config.toml
rope_base = 1400.0
bias = "all"
init_std_up = 0.0451
init_std_down = 0.00531
schedule = "wsd"
batch_tokens = [16384, 32768, 65536]
Each number is 50 + 15 x the weight over its row's rms, rounded and kept within 0 to 99. Layers, rows and columns count from 0. The size before them is the row's rms in percent of the matrix's.

# down: layer 6 MLP down (transposed), 896x224, rms 0.0574, rows 197-256, columns 112-167
# up: layer 6 MLP up, 896x224, rms 0.168, rows 198-257, columns 112-167
down197 096:77 74 39 54 65 51 66 44 52 77 79 38 87 34 63 67 52 59 24 42 65 51 58 44 76 30 40 23 28 21 52 44 69 36 74 29 49 47 28 38 65 49 65 43 45 21 48 47 27 49 45 38 44 76 52 35
up198 100:34 39 63 60 63 57 65 42 43 53 35 84 50 47 59 43 50 83 46 56 59 62 79 44 76 57 61 70 30 24 59 32 28 71 57 36 53 36 53 80 64 58 36 64 40 43 49 28 68 41 17 50 52 55 52 70
down198 102:69 43 70 27 24 75 53 48 43 46 33 50 38 29 75 76 48 56 61 47 43 59 54 50 62 40 46 51 49 45 64 43 14 49 80 43 31 61 42 47 51 15 39 39 53 44 48 43 74 43 44 44 43 66 48 45
up199 111:09 55 67 69 66 23 46 60 43 54 76 70 90 35 54 61 41 27 51 66 73 41 47 84 67 57 40 35 45 57 38 58 26 44 55 46 40 60 23 50 46 49 60 52 33 31 57 61 65 49 69 85 68 46 96 20
down199 095:42 38 38 21 34 37 60 56 27 41 64 75 61 54 69 62 65 23 43 63 56 61 45 70 62 42 47 33 34 49 51 82 70 73 45 60 52 55 49 61 55 37 63 47 40 31 08 47 22 65 42 32 67 47 53 32
up200 100:70 55 12 72 62 60 42 63 51 45 50 60 43 42 47 46 37 46 31 58 22 39 56 45 49 48 42 64 63 31 64 24 45 50 58 42 42 48 42 41 47 48 44 50 53 54 57 37 17 67 71 46 44 31 56 46
down200 086:60 44 66 41 32 58 50 37 49 33 42 51 51 36 79 39 20 44 74 52 34 53 43 53 16 57 58 54 52 28 44 58 55 41 55 55 37 69 42 34 37 39 58 67 63 60 45 74 40 52 75 21 56 54 52 60
up201 096:65 30 68 14 22 51 34 56 48 58 48 42 53 17 27 52 63 50 75 45 37 46 51 47 34 55 36 43 58 32 48 49 40 51 66 36 45 54 66 44 45 49 54 70 29 48 60 62 52 24 85 68 45 84 42 27
down201 100:44 58 22 52 45 47 39 57 49 78 42 45 71 20 31 23 64 48 73 28 38 53 58 50 35 30 12 51 26 40 53 77 42 33 50 29 48 56 37 64 44 42 58 40 51 45 27 31 66 59 66 39 66 42 41 58
up202 095:70 38 67 64 13 63 59 24 40 61 68 27 65 63 30 53 32 28 50 51 68 44 63 64 71 45 47 35 39 53 65 52 74 44 38 45 58 36 47 41 56 69 75 67 41 50 78 55 39 57 57 43 45 22 79 54
down202 091:18 25 53 34 72 37 59 29 43 46 51 35 38 37 70 19 22 51 33 76 45 77 36 47 28 58 56 33 59 63 57 48 26 32 36 44 44 57 41 61 44 50 65 51 80 62 48 56 48 78 62 31 47 65 40 29
up203 118:49 32 24 38 57 52 49 38 52 56 69 72 44 68 36 43 39 47 52 69 59 61 52 77 56 46 45 33 62 46 39 40 58 71 89 45 14 67 67 29 43 49 50 49 51 62 48 40 60 41 37 51 46 37 52 35
down203 109:65 57 66 71 48 17 37 50 87 59 27 21 50 29 31 61 69 48 50 49 63 16 42 66 40 27 30 56 70 70 66 48 61 64 66 45 60 63 45 47 55 28 41 60 58 75 47 35 42 49 26 45 38 59 37 77
up204 098:37 65 35 15 54 58 43 71 44 28 60 47 62 60 52 39 64 54 41 71 66 53 47 54 35 39 70 71 34 55 50 53 64 53 66 44 51 46 45 39 30 56 39 64 81 58 62 45 47 52 66 53 42 51 49 67
down204 098:48 18 32 30 70 76 26 93 65 34 38 48 57 64 53 37 61 70 43 49 62 47 57 66 62 53 62 63 51 53 60 21 56 39 41 18 67 35 78 27 61 54 56 33 64 40 42 56 47 55 32 56 53 49 42 50
up205 099:64 53 39 49 55 67 63 45 70 72 53 41 19 42 46 81 52 40 33 62 71 39 31 35 43 75 39 41 46 51 66 57 66 48 66 21 67 55 36 56 47 43 27 57 34 45 84 65 18 56 43 46 58 26 62 54
down205 098:49 43 43 66 59 38 72 74 66 41 64 47 80 77 24 32 42 30 49 49 65 44 57 56 70 45 71 47 44 29 50 47 50 72 65 58 60 37 74 54 18 54 41 63 55 38 30 92 59 60 64 57 46 50 31 65
up206 107:55 37 68 46 15 58 54 68 57 54 68 58 54 12 57 27 30 38 63 49 54 54 36 52 38 61 52 56 55 57 50 49 59 43 49 31 47 77 32 63 44 56 51 45 51 51 39 66 55 21 52 64 29 36 73 23
down206 100:56 34 51 57 66 75 36 45 40 48 46 62 28 42 67 45 45 33 57 29 40 41 68 59 61 60 48 41 65 39 61 57 48 25 85 08 39 32 58 64 37 42 39 51 60 50 70 64 58 37 48 68 50 37 48 24
up207 096:26 72 29 52 68 48 56 61 54 54 46 56 22 75 71 57 57 32 36 43 42 29 25 17 47 71 55 61 68 41 34 46 42 49 49 54 69 55 70 44 38 48 38 48 53 07 45 40 67 39 61 36 70 32 47 49
down207 106:34 47 30 63 52 38 61 61 60 50 78 37 65 53 64 29 45 53 47 23 54 51 45 17 85 39 63 55 59 26 42 42 63 70 49 39 30 54 51 39 52 71 16 66 40 36 52 59 72 49 69 55 47 33 40 53
up208 101:37 22 57 72 50 63 55 48 66 73 84 45 49 41 53 52 31 53 28 72 53 34 20 46 42 74 39 37 37 53 49 44 52 44 50 56 54 43 54 15 50 72 45 71 23 54 53 46 34 38 43 48 71 28 68 56
down208 104:49 76 56 48 14 31 26 48 70 73 44 75 50 59 67 62 57 68 47 70 45 41 32 59 32 44 73 36 42 65 35 36 53 32 37 31 63 51 85 45 27 49 59 37 50 24 48 42 72 35 39 72 42 46 55 38
up209 086:52 61 52 76 54 58 63 54 46 48 60 60 54 78 57 35 57 42 38 54 14 11 46 48 51 59 37 44 79 31 58 25 29 65 61 57 50 53 56 49 35 53 53 50 29 52 60 64 50 52 38 59 55 40 63 63
down209 114:62 38 40 26 55 66 48 41 42 58 48 31 43 29 67 42 58 67 77 62 63 68 68 76 53 50 34 38 51 56 54 62 51 33 36 75 29 48 52 45 53 23 50 32 39 58 32 34 35 60 44 32 48 30 52 46
up210 097:61 45 82 21 47 36 72 44 48 65 44 47 47 52 67 43 62 67 69 34 51 36 59 55 77 30 59 45 40 73 70 54 65 58 60 69 47 27 47 21 68 65 65 58 50 52 55 70 55 42 41 55 64 38 26 40
down210 105:47 45 45 44 50 50 59 43 76 33 75 66 50 28 46 47 43 54 58 90 52 41 44 63 57 46 53 65 67 58 58 48 50 47 44 58 52 33 35 27 45 42 48 28 53 54 43 36 45 30 55 55 58 30 48 78
up211 102:71 58 58 63 64 37 80 71 65 52 40 45 23 48 52 58 58 36 66 52 37 45 56 83 58 40 66 45 45 49 59 27 33 46 50 54 37 42 54 58 47 44 45 26 68 69 16 33 48 52 61 36 66 26 77 53
down211 093:40 53 49 23 59 44 61 48 65 33 48 74 88 31 42 55 41 34 40 55 45 59 39 56 75 74 68 51 71 30 30 61 49 55 50 59 41 56 35 64 54 68 44 57 46 44 21 40 27 34 42 59 62 50 20 25
up212 106:61 06 37 51 31 93 45 73 31 49 49 52 75 67 49 33 23 42 39 60 50 36 41 58 43 75 78 45 30 70 69 66 51 50 65 27 60 47 49 54 32 75 27 63 43 53 55 40 39 52 64 68 57 45 70 67
down212 091:63 51 56 54 44 62 33 70 48 75 33 49 52 49 30 77 52 42 63 57 24 50 35 23 51 45 45 58 61 70 56 57 44 82 63 64 33 31 61 57 25 73 30 26 46 12 55 49 25 43 46 68 46 35 79 41
up213 093:31 46 36 56 57 64 54 69 52 67 59 49 54 63 45 40 46 92 64 45 51 55 36 59 41 18 46 09 65 76 42 74 43 66 24 36 51 45 30 59 55 41 76 63 57 71 49 69 55 45 63 67 64 76 40 54
down213 096:40 52 52 67 56 73 52 42 33 56 41 41 56 38 58 54 47 61 48 58 34 79 57 59 53 35 42 58 48 41 48 61 82 55 45 30 47 35 34 48 65 61 53 22 52 99 47 42 87 46 49 15 33 65 61 47
up214 106:44 54 36 34 36 30 55 44 60 42 56 16 41 31 22 47 45 40 58 48 68 33 40 57 53 52 39 39 64 64 69 31 35 49 66 44 57 42 44 41 64 56 68 59 49 41 45 49 51 61 48 41 38 61 46 61
down214 109:64 34 60 36 59 47 40 77 48 40 51 20 39 26 41 44 46 40 73 33 50 75 14 36 28 37 40 54 73 45 42 40 32 39 64 59 50 80 50 30 57 68 51 51 57 38 34 44 51 74 47 48 77 34 66 37
up215 099:37 50 57 45 29 55 57 72 51 65 53 41 68 35 58 40 59 53 48 37 53 21 58 49 51 33 41 32 46 43 18 76 80 46 50 50 23 19 40 41 58 36 45 49 66 77 63 47 49 56 74 65 50 62 57 33
down215 094:59 59 38 19 33 42 60 40 29 36 43 69 57 50 55 56 34 33 58 56 40 50 49 54 36 64 62 52 48 49 38 44 35 62 47 58 23 49 66 64 32 61 35 57 52 29 55 50 32 75 38 59 46 66 46 57
up216 099:50 64 67 23 66 59 47 47 36 44 62 57 48 38 50 66 09 55 61 46 47 44 36 37 49 56 54 67 45 58 57 50 43 54 64 51 60 34 14 19 53 47 36 57 34 50 43 36 60 41 36 20 70 57 30 52
down216 094:76 49 60 50 63 47 67 46 41 65 32 37 71 45 72 61 50 49 80 50 47 32 62 59 44 50 51 40 76 49 69 32 48 32 20 62 62 29 42 71 64 54 57 44 63 43 46 43 46 26 60 32 27 62 69 68
up217 103:38 73 59 19 31 50 50 62 37 73 71 27 56 62 58 51 52 42 38 49 71 46 32 56 41 30 57 77 66 39 60 43 35 61 63 33 69 58 43 44 38 58 30 50 40 39 42 48 35 71 66 71 42 65 34 23
down217 107:51 68 51 38 60 43 65 55 63 63 56 60 26 47 45 29 43 62 74 49 51 58 08 83 51 37 64 55 59 65 64 62 34 53 46 49 17 45 35 57 62 73 42 70 81 57 63 33 59 61 65 25 69 48 35 49
up218 101:23 58 61 44 72 28 46 51 30 37 29 62 36 66 71 22 48 49 38 58 38 60 17 15 56 37 51 98 31 46 38 42 63 42 72 51 65 49 70 30 44 36 67 32 61 40 52 59 37 45 46 53 35 58 48 57
down218 098:79 45 35 37 46 28 56 43 54 73 33 57 58 40 22 68 60 61 44 59 51 59 59 15 49 64 71 30 31 37 46 58 87 99 70 42 51 53 40 31 73 50 32 46 63 32 44 27 36 69 09 71 61 84 56 20
up219 095:52 65 74 17 32 27 36 49 45 46 44 51 36 35 26 35 61 46 36 58 56 42 69 29 51 66 30 45 28 54 18 50 55 70 42 55 58 41 64 41 76 27 44 40 47 47 64 45 49 55 52 49 42 52 27 30
down219 098:50 52 60 30 29 66 69 36 60 44 45 27 66 52 24 74 59 26 70 36 36 64 40 39 33 52 50 34 51 63 23 40 50 75 72 69 68 50 59 66 27 46 39 49 62 72 69 42 69 70 55 44 40 34 50 67
up220 100:48 02 39 64 64 57 27 65 60 54 44 47 50 34 57 22 52 39 73 42 59 58 36 52 60 43 50 55 35 42 60 30 65 59 47 80 45 65 24 37 56 78 59 70 58 53 45 51 40 74 78 44 57 46 27 65
down220 091:61 62 53 77 56 53 58 43 49 35 73 41 50 75 41 39 56 21 55 49 40 60 37 65 79 35 34 74 47 37 48 64 56 49 69 32 67 53 72 51 63 39 21 46 41 55 58 70 17 55 40 26 62 55 30 30
up221 105:34 71 72 75 35 45 68 35 65 43 53 44 45 53 59 59 66 43 67 51 60 44 48 43 52 47 13 70 55 42 47 17 58 32 52 26 63 60 46 67 45 72 58 52 69 59 49 18 53 30 86 42 42 75 55 54
down221 106:45 28 58 21 66 56 61 51 51 31 57 49 47 67 29 44 57 42 56 73 73 40 61 34 32 63 55 43 38 70 64 51 40 55 46 48 37 66 75 67 51 57 50 56 50 52 51 42 47 67 43 73 21 59 40 22
up222 100:58 50 52 84 24 44 72 70 63 84 71 50 49 56 31 25 35 73 61 64 73 52 48 75 70 36 39 78 38 55 35 20 67 55 26 51 39 62 71 56 56 33 61 48 47 54 44 68 45 42 46 71 40 55 43 62
down222 091:40 52 33 56 53 69 80 33 44 68 57 37 72 35 83 25 43 46 77 49 48 45 42 45 41 29 57 29 53 53 60 32 38 32 50 50 52 63 73 40 60 26 71 35 73 52 58 68 59 38 33 51 51 26 50 61
up223 102:61 56 53 51 55 57 48 44 25 63 51 51 70 58 45 49 63 45 44 38 59 73 37 52 45 58 40 42 70 47 22 40 70 60 68 76 52 42 46 40 62 05 70 33 38 61 26 43 35 58 51 47 62 60 56 41
down223 099:32 38 37 78 36 57 39 53 51 24 35 59 42 70 41 57 82 49 37 36 61 42 84 60 52 40 68 26 31 49 49 60 62 41 71 38 39 32 54 49 48 49 34 59 57 28 56 37 41 52 66 62 73 42 38 68
up224 101:44 73 38 68 52 78 47 46 54 53 58 47 33 50 53 22 47 46 51 43 60 55 42 71 45 54 54 31 43 52 50 58 46 19 13 49 67 25 35 53 62 32 24 75 53 50 65 79 52 65 49 40 38 40 46 51
down224 102:71 47 59 63 54 19 40 61 44 32 35 46 61 53 53 69 24 36 44 72 41 51 43 48 57 51 40 57 21 41 47 43 47 49 83 68 54 32 94 67 44 45 52 68 61 63 72 54 58 28 67 57 63 43 65 41
up225 092:38 37 50 64 65 61 68 37 61 25 60 20 57 53 83 44 48 46 55 31 53 25 23 21 32 31 30 83 46 69 71 75 59 62 54 29 62 38 52 44 73 38 11 44 44 53 58 61 59 74 82 40 38 52 47 75
down225 110:50 52 49 99 59 53 54 55 72 46 52 43 31 52 46 53 83 37 25 31 40 69 31 60 51 26 50 69 32 50 54 43 41 12 82 59 39 31 50 40 54 49 40 44 14 14 41 54 42 51 63 48 40 22 52 87
up226 108:69 46 35 67 59 57 30 36 64 44 43 41 49 51 32 26 44 64 45 42 56 80 38 43 51 49 62 51 30 61 55 52 51 48 51 25 38 49 44 26 36 54 53 40 52 44 61 45 48 47 27 51 54 65 55 39
down226 098:41 45 64 41 56 29 40 51 54 36 44 60 36 17 24 20 61 48 55 45 43 38 30 67 32 68 70 49 15 31 69 62 30 53 52 60 39 68 61 53 49 45 62 57 49 63 38 53 61 65 78 67 49 45 67 28
up227 099:34 37 25 76 50 57 51 66 69 56 52 31 42 59 63 58 30 24 46 52 77 43 42 33 32 80 90 69 43 73 62 61 55 34 46 47 50 58 37 61 63 53 43 63 49 51 20 49 57 15 64 54 86 51 50 69
down227 095:35 59 35 49 44 46 37 86 88 32 50 14 47 42 37 48 59 26 67 53 42 73 59 75 52 61 83 57 29 62 47 50 59 29 73 25 67 26 30 50 70 08 41 48 51 62 73 35 51 61 70 34 61 73 54 47
up228 089:44 56 50 69 45 54 53 41 30 46 57 69 30 59 64 42 59 36 79 66 54 19 56 39 54 54 44 39 44 49 58 29 40 42 56 59 48 82 51 73 37 44 21 59 61 44 49 63 39 48 56 75 18 43 50 36
down228 108:61 23 83 72 70 38 56 52 77 40 62 48 61 69 64 49 51 52 55 43 54 56 46 37 67 49 59 34 58 81 61 41 29 59 52 66 30 46 64 61 41 67 42 31 40 33 30 66 48 74 06 58 48 49 75 69
up229 088:37 44 25 49 38 29 88 46 43 49 34 38 48 63 57 35 56 26 19 26 45 42 43 46 39 72 70 52 63 55 40 26 42 74 91 41 48 68 47 34 50 21 41 70 49 54 72 52 32 76 47 55 53 66 68 39
down229 116:33 60 54 86 23 49 38 68 26 68 55 56 40 37 52 41 52 60 62 00 50 63 41 64 67 39 69 70 74 30 47 65 42 53 43 48 51 40 62 45 41 59 51 65 57 54 20 75 40 75 25 56 55 52 41 51
up230 100:67 59 60 69 48 61 50 53 64 47 32 48 45 40 52 48 18 59 38 70 76 39 38 54 27 53 48 27 51 48 44 75 60 57 42 40 75 62 49 41 54 51 48 33 77 66 59 43 51 70 45 59 65 27 41 45
down230 099:32 65 20 43 43 63 53 63 52 61 44 32 45 41 39 29 51 50 50 61 25 56 53 69 22 59 56 48 63 55 65 56 56 60 41 60 69 40 21 46 49 54 68 76 64 59 41 78 55 53 53 47 36 53 51 52
up231 103:51 45 41 51 56 52 43 40 66 45 51 64 06 71 46 37 61 41 67 58 49 45 57 60 48 38 82 26 54 49 39 58 52 56 37 54 38 69 59 53 83 70 58 40 72 61 72 61 47 61 52 64 70 18 39 28
down231 104:66 58 51 69 41 52 27 42 53 24 40 59 58 83 71 66 53 50 21 26 39 55 38 47 73 29 45 28 50 49 49 72 48 31 66 41 46 37 73 48 18 18 41 42 70 77 73 64 32 42 71 52 65 74 45 41
up232 096:28 60 47 50 43 14 68 40 35 30 28 53 50 50 24 38 32 45 39 36 50 44 33 79 60 61 57 50 58 52 46 44 46 58 34 71 57 20 51 50 34 57 28 52 48 68 34 50 64 48 69 44 85 38 63 50
down232 085:76 40 48 48 65 32 55 40 66 61 37 48 76 90 57 50 75 80 47 39 36 65 04 59 65 76 35 65 65 56 54 63 35 49 61 79 52 66 38 52 40 37 25 37 50 47 59 61 36 41 58 72 28 58 60 56
up233 085:50 51 38 68 45 73 52 29 52 40 71 76 63 46 73 55 55 59 49 69 54 53 36 21 46 80 69 25 49 42 53 27 25 64 57 55 59 60 60 47 44 27 59 70 35 68 70 29 36 34 61 63 60 46 56 34
down233 096:69 41 63 63 52 30 51 68 56 49 60 50 39 60 54 35 70 31 36 63 61 29 63 72 58 74 56 41 51 75 54 40 70 21 76 50 59 37 49 36 74 71 60 61 44 20 23 57 22 33 49 56 56 95 59 58
up234 092:67 27 49 51 50 42 28 44 69 47 35 61 53 48 46 46 40 50 53 34 46 26 46 35 46 76 76 48 67 45 44 48 52 55 54 58 43 45 67 60 23 52 71 38 41 22 53 62 78 46 42 33 23 44 80 72
down234 097:28 34 37 63 45 48 51 36 40 44 41 36 70 52 67 58 59 54 28 26 39 35 48 55 60 44 62 35 62 64 68 52 44 26 42 41 60 64 83 42 53 37 52 64 46 61 45 42 56 55 17 31 46 40 70 29
up235 104:29 46 30 46 76 30 55 34 37 61 55 71 46 50 55 45 44 55 51 61 58 41 49 51 55 54 43 54 61 33 56 38 50 31 64 40 48 34 55 71 83 48 28 77 39 47 53 51 61 35 52 49 46 52 59 29
down235 091:31 44 69 56 48 93 51 47 64 66 12 76 38 47 23 69 54 63 55 14 70 14 70 63 66 38 50 47 56 88 56 64 52 63 63 36 65 45 38 37 56 53 34 37 44 39 32 64 52 49 46 47 81 34 61 49
up236 100:53 42 48 26 33 05 59 78 43 51 60 42 48 43 37 53 36 51 19 63 25 01 38 68 45 54 55 47 31 57 49 35 71 37 64 58 52 56 34 34 42 33 21 35 73 54 41 43 59 53 51 55 60 14 27 42
down236 113:45 59 54 49 64 51 57 34 73 42 81 39 63 55 25 63 49 72 37 34 48 33 27 32 41 53 57 55 49 69 27 60 23 43 39 30 58 35 35 52 51 50 61 24 71 36 44 34 42 51 37 55 31 43 42 62
up237 107:59 47 41 15 50 42 28 78 36 51 34 28 59 65 33 36 47 60 74 48 61 47 99 47 50 39 27 33 29 54 82 28 38 67 67 37 47 68 55 46 46 51 40 37 33 72 70 61 67 54 87 62 56 32 60 52
down237 096:64 32 48 65 53 60 79 73 47 51 50 57 52 39 43 49 49 39 54 40 52 54 68 16 49 78 14 67 38 44 86 38 81 18 55 44 31 55 31 72 61 91 64 42 36 34 49 55 32 51 73 62 80 34 44 61
up238 095:33 67 56 37 37 52 99 48 49 23 40 77 36 50 51 45 76 49 69 49 38 72 50 40 50 44 54 24 59 47 67 54 25 60 54 44 35 06 61 24 46 42 42 54 47 58 71 31 06 52 57 45 35 44 53 45
down238 093:48 37 47 67 25 29 33 34 63 46 40 37 54 36 53 18 37 56 42 70 61 32 17 47 66 41 62 36 37 54 70 40 72 55 68 66 32 53 51 46 70 46 48 62 37 66 52 78 36 51 45 43 67 58 48 43
up239 099:69 47 56 21 46 50 04 49 26 61 56 07 43 59 52 48 59 72 43 53 47 79 37 36 47 46 44 55 63 32 68 62 65 69 48 57 32 35 61 51 17 49 69 62 41 36 39 63 56 44 52 80 48 28 44 64
down239 102:55 55 56 48 77 36 38 75 87 36 42 37 40 44 39 57 62 36 63 42 59 54 25 55 32 36 41 30 46 51 63 42 42 88 61 40 50 54 38 88 46 44 36 49 40 55 60 37 53 22 40 33 83 33 31 41
up240 108:41 61 60 48 52 49 60 22 60 29 54 48 41 49 45 57 89 44 50 22 45 78 22 29 46 71 62 29 42 57 50 57 41 64 54 74 47 34 42 43 51 78 66 39 64 60 50 48 49 46 34 41 68 54 49 40
down240 102:58 39 45 37 47 46 71 68 72 40 34 82 37 30 75 59 65 65 67 54 47 32 42 59 67 63 27 60 51 57 28 48 77 51 46 48 72 51 54 51 36 61 68 22 77 50 42 39 48 54 28 61 87 28 42 30
up241 104:83 27 42 63 72 57 57 67 35 39 30 35 58 61 53 66 39 45 77 56 68 43 62 70 59 12 47 52 51 45 32 37 86 66 57 74 50 45 32 29 58 67 60 60 55 61 73 10 41 62 34 49 63 29 59 34
down241 098:34 43 27 51 39 65 31 47 41 44 39 45 24 56 68 36 76 48 24 47 43 48 38 65 46 76 55 67 33 37 30 46 51 61 74 74 52 55 64 39 54 53 30 45 31 33 66 40 33 31 53 54 67 59 51 94
up242 117:54 36 21 68 50 73 55 61 42 41 51 29 34 40 51 36 63 56 55 65 45 36 61 04 49 35 37 71 49 45 54 48 69 49 86 33 53 39 40 50 49 39 55 44 75 72 66 44 67 53 55 62 38 53 57 44
down242 097:72 31 22 44 73 31 53 48 35 59 63 59 48 64 61 52 34 56 43 85 74 82 29 36 52 39 34 59 74 33 55 19 33 68 88 50 65 61 35 73 41 63 53 76 53 28 44 47 59 56 55 65 51 45 84 44
up243 101:39 55 47 20 52 57 60 28 42 58 55 12 21 41 57 40 67 52 61 56 57 71 72 47 40 33 32 42 37 55 49 55 84 57 58 41 44 29 49 42 76 52 56 75 15 61 49 50 42 20 66 64 63 30 60 33
down243 101:51 73 53 46 23 48 32 26 72 63 31 56 60 51 31 47 30 49 69 54 40 73 70 55 52 51 54 34 38 51 52 44 78 56 32 47 34 37 61 59 47 39 42 55 35 48 27 69 59 41 73 76 56 42 63 63
up244 105:23 14 93 55 46 65 51 50 75 62 40 71 45 25 74 68 19 47 46 64 57 41 49 77 44 50 68 58 46 62 59 38 62 26 39 72 39 36 49 46 59 48 44 22 48 48 74 44 63 21 69 62 32 53 51 43
down244 095:43 50 61 52 64 73 49 23 56 55 58 15 75 50 41 38 51 71 48 66 55 67 33 48 49 50 78 36 23 50 50 42 43 49 54 34 28 41 39 77 35 28 26 51 70 74 46 41 66 32 54 43 32 69 45 68
up245 098:44 58 43 45 50 66 48 32 43 83 53 72 52 43 63 25 70 62 50 63 63 47 35 49 55 18 68 62 65 42 36 55 66 55 46 64 44 39 46 45 36 80 27 62 24 49 37 58 81 58 48 78 54 56 63 62
down245 104:41 46 13 56 57 56 50 53 38 72 42 42 54 39 77 57 37 39 60 25 38 65 26 60 44 67 51 44 55 37 70 54 49 52 31 65 56 49 47 39 38 57 69 16 78 58 46 47 67 37 43 55 21 43 42 73
up246 103:20 27 40 22 37 58 48 34 53 58 82 27 67 50 42 44 49 48 44 63 55 42 42 53 38 63 44 54 35 63 60 54 37 75 71 33 42 42 52 66 59 42 22 82 34 26 29 69 81 64 60 50 41 37 70 44
down246 105:24 05 54 21 50 54 49 54 42 49 50 34 32 58 34 45 57 48 45 02 48 65 49 78 63 59 26 53 59 44 67 61 72 56 60 47 43 56 37 62 62 78 48 37 44 79 22 53 54 57 28 42 51 60 38 57
up247 099:40 53 60 43 41 56 59 76 12 61 30 53 61 21 38 49 47 61 48 57 74 45 38 95 65 47 23 83 43 59 57 58 56 40 71 45 27 64 38 35 36 40 52 50 71 64 82 27 39 52 34 30 34 62 63 29
down247 092:46 56 31 26 38 45 37 62 45 55 56 25 87 38 22 57 45 31 38 20 74 72 68 60 56 53 53 43 53 54 57 67 60 62 61 42 34 50 46 59 47 50 27 44 46 37 52 61 22 24 38 49 47 50 42 81
up248 109:30 66 52 37 33 54 12 57 44 57 70 70 41 42 68 65 30 32 43 34 51 64 66 62 39 67 57 23 34 40 36 30 45 49 74 54 29 49 75 41 54 50 79 49 30 47 49 48 36 67 55 57 52 72 27 24
down248 106:72 58 49 35 21 42 56 50 51 53 66 67 33 50 60 72 33 34 56 35 35 61 48 71 46 58 43 44 68 51 51 47 29 63 40 60 81 49 52 50 39 29 35 41 49 36 52 44 70 59 54 97 47 41 38 54
up249 096:29 53 47 67 52 24 55 48 35 19 46 46 60 38 28 42 56 71 36 52 88 81 55 26 42 40 32 28 48 78 60 37 67 68 43 57 25 51 40 43 42 51 56 26 14 79 34 83 99 55 41 59 58 39 50 30
down249 104:32 71 53 61 29 68 37 64 92 36 43 56 57 38 61 62 32 37 29 55 51 76 51 32 41 68 53 71 51 43 60 44 48 62 35 54 44 83 33 50 26 74 55 22 47 76 47 30 47 76 38 27 55 54 33 53
up250 100:32 47 43 65 60 41 45 80 38 65 60 29 59 21 59 36 65 57 40 57 56 50 80 30 48 52 66 56 27 56 73 75 38 54 52 16 59 38 17 52 37 46 34 63 49 44 62 61 70 53 64 60 26 47 49 43
down250 099:54 32 54 59 53 59 65 46 51 44 47 67 49 32 38 39 38 32 59 78 58 67 36 29 49 49 59 56 60 50 43 56 20 54 62 45 64 60 37 59 81 34 57 50 55 38 42 19 54 58 73 53 31 22 74 61
up251 090:16 42 52 72 55 33 59 28 54 36 36 56 59 69 42 41 73 49 28 58 32 71 40 41 64 33 28 77 38 71 60 38 51 34 55 58 66 41 29 32 52 43 39 53 47 60 55 42 21 62 61 52 28 50 64 24
down251 091:46 93 40 47 58 38 70 24 67 32 66 67 37 40 47 67 46 44 25 69 59 07 84 58 66 68 35 38 57 38 05 51 52 80 23 48 44 01 53 53 49 56 57 55 82 47 33 62 36 61 44 43 55 55 56 63
up252 108:56 33 55 38 39 59 38 48 51 42 30 53 50 62 61 59 27 64 41 42 53 20 68 51 47 61 36 57 43 58 57 52 27 62 38 55 59 56 51 53 79 85 58 56 75 61 79 65 35 63 71 52 65 65 70 64
down252 105:30 56 21 74 46 51 50 34 57 49 40 63 72 54 32 70 48 24 38 42 58 48 22 68 47 47 41 37 63 38 44 53 50 56 64 71 33 59 80 19 42 42 37 42 60 65 62 50 42 37 55 35 47 52 41 57
up253 104:40 82 56 70 63 68 15 43 54 39 42 86 57 43 54 31 55 64 46 43 55 37 19 64 58 70 47 72 54 56 42 49 20 58 70 35 39 38 37 60 51 50 78 51 50 62 63 59 44 81 40 31 65 44 65 54
down253 100:48 28 68 81 73 67 49 33 52 57 90 65 56 51 59 39 32 58 69 44 61 36 78 59 50 49 58 40 44 34 63 32 39 55 35 54 22 29 32 37 56 56 50 26 30 57 32 50 44 91 49 44 63 38 36 14
up254 088:61 52 58 70 43 28 52 61 49 34 62 94 71 52 50 50 29 53 36 50 34 18 32 55 30 45 41 51 11 63 54 75 45 36 33 22 68 63 54 36 39 66 47 58 65 69 31 45 44 67 61 29 50 53 47 59
down254 097:42 59 74 50 55 40 45 50 52 39 44 65 41 55 41 81 33 02 52 56 48 45 73 26 33 48 42 36 41 38 56 72 68 54 61 42 56 67 69 44 73 83 52 54 62 76 67 24 60 32 26 50 61 54 45 38
up255 105:55 50 61 39 49 49 38 53 42 64 44 49 42 45 44 49 27 25 48 86 75 40 59 42 30 55 73 79 68 44 32 45 36 33 37 31 62 51 43 36 88 48 44 45 49 69 40 57 29 52 54 09 74 44 48 60
down255 100:76 64 30 13 54 61 24 51 23 57 22 41 42 24 29 34 48 32 36 39 42 25 57 63 68 51 40 40 44 68 38 44 51 64 39 32 70 33 45 49 59 44 52 23 78 69 39 62 50 58 50 49 49 65 45 27
up256 098:76 50 57 73 32 37 29 61 25 45 35 39 31 44 60 68 40 34 44 35 68 52 60 20 45 40 57 67 25 56 50 48 49 39 32 29 52 68 36 41 53 43 30 70 30 73 35 56 37 63 34 85 41 41 48 65
down256 087:34 44 65 52 55 24 46 42 45 63 49 57 55 64 26 32 40 60 52 61 65 44 33 26 53 38 39 38 36 37 45 65 51 71 65 59 72 52 44 22 53 63 33 39 60 59 53 62 34 44 74 50 47 65 42 52
up257 105:51 49 58 16 76 74 74 62 40 44 54 49 77 46 28 64 66 54 28 26 50 57 28 43 54 51 29 29 24 84 58 59 39 55 41 43 62 51 37 28 34 40 34 42 47 64 60 46 65 77 52 41 22 59 34 79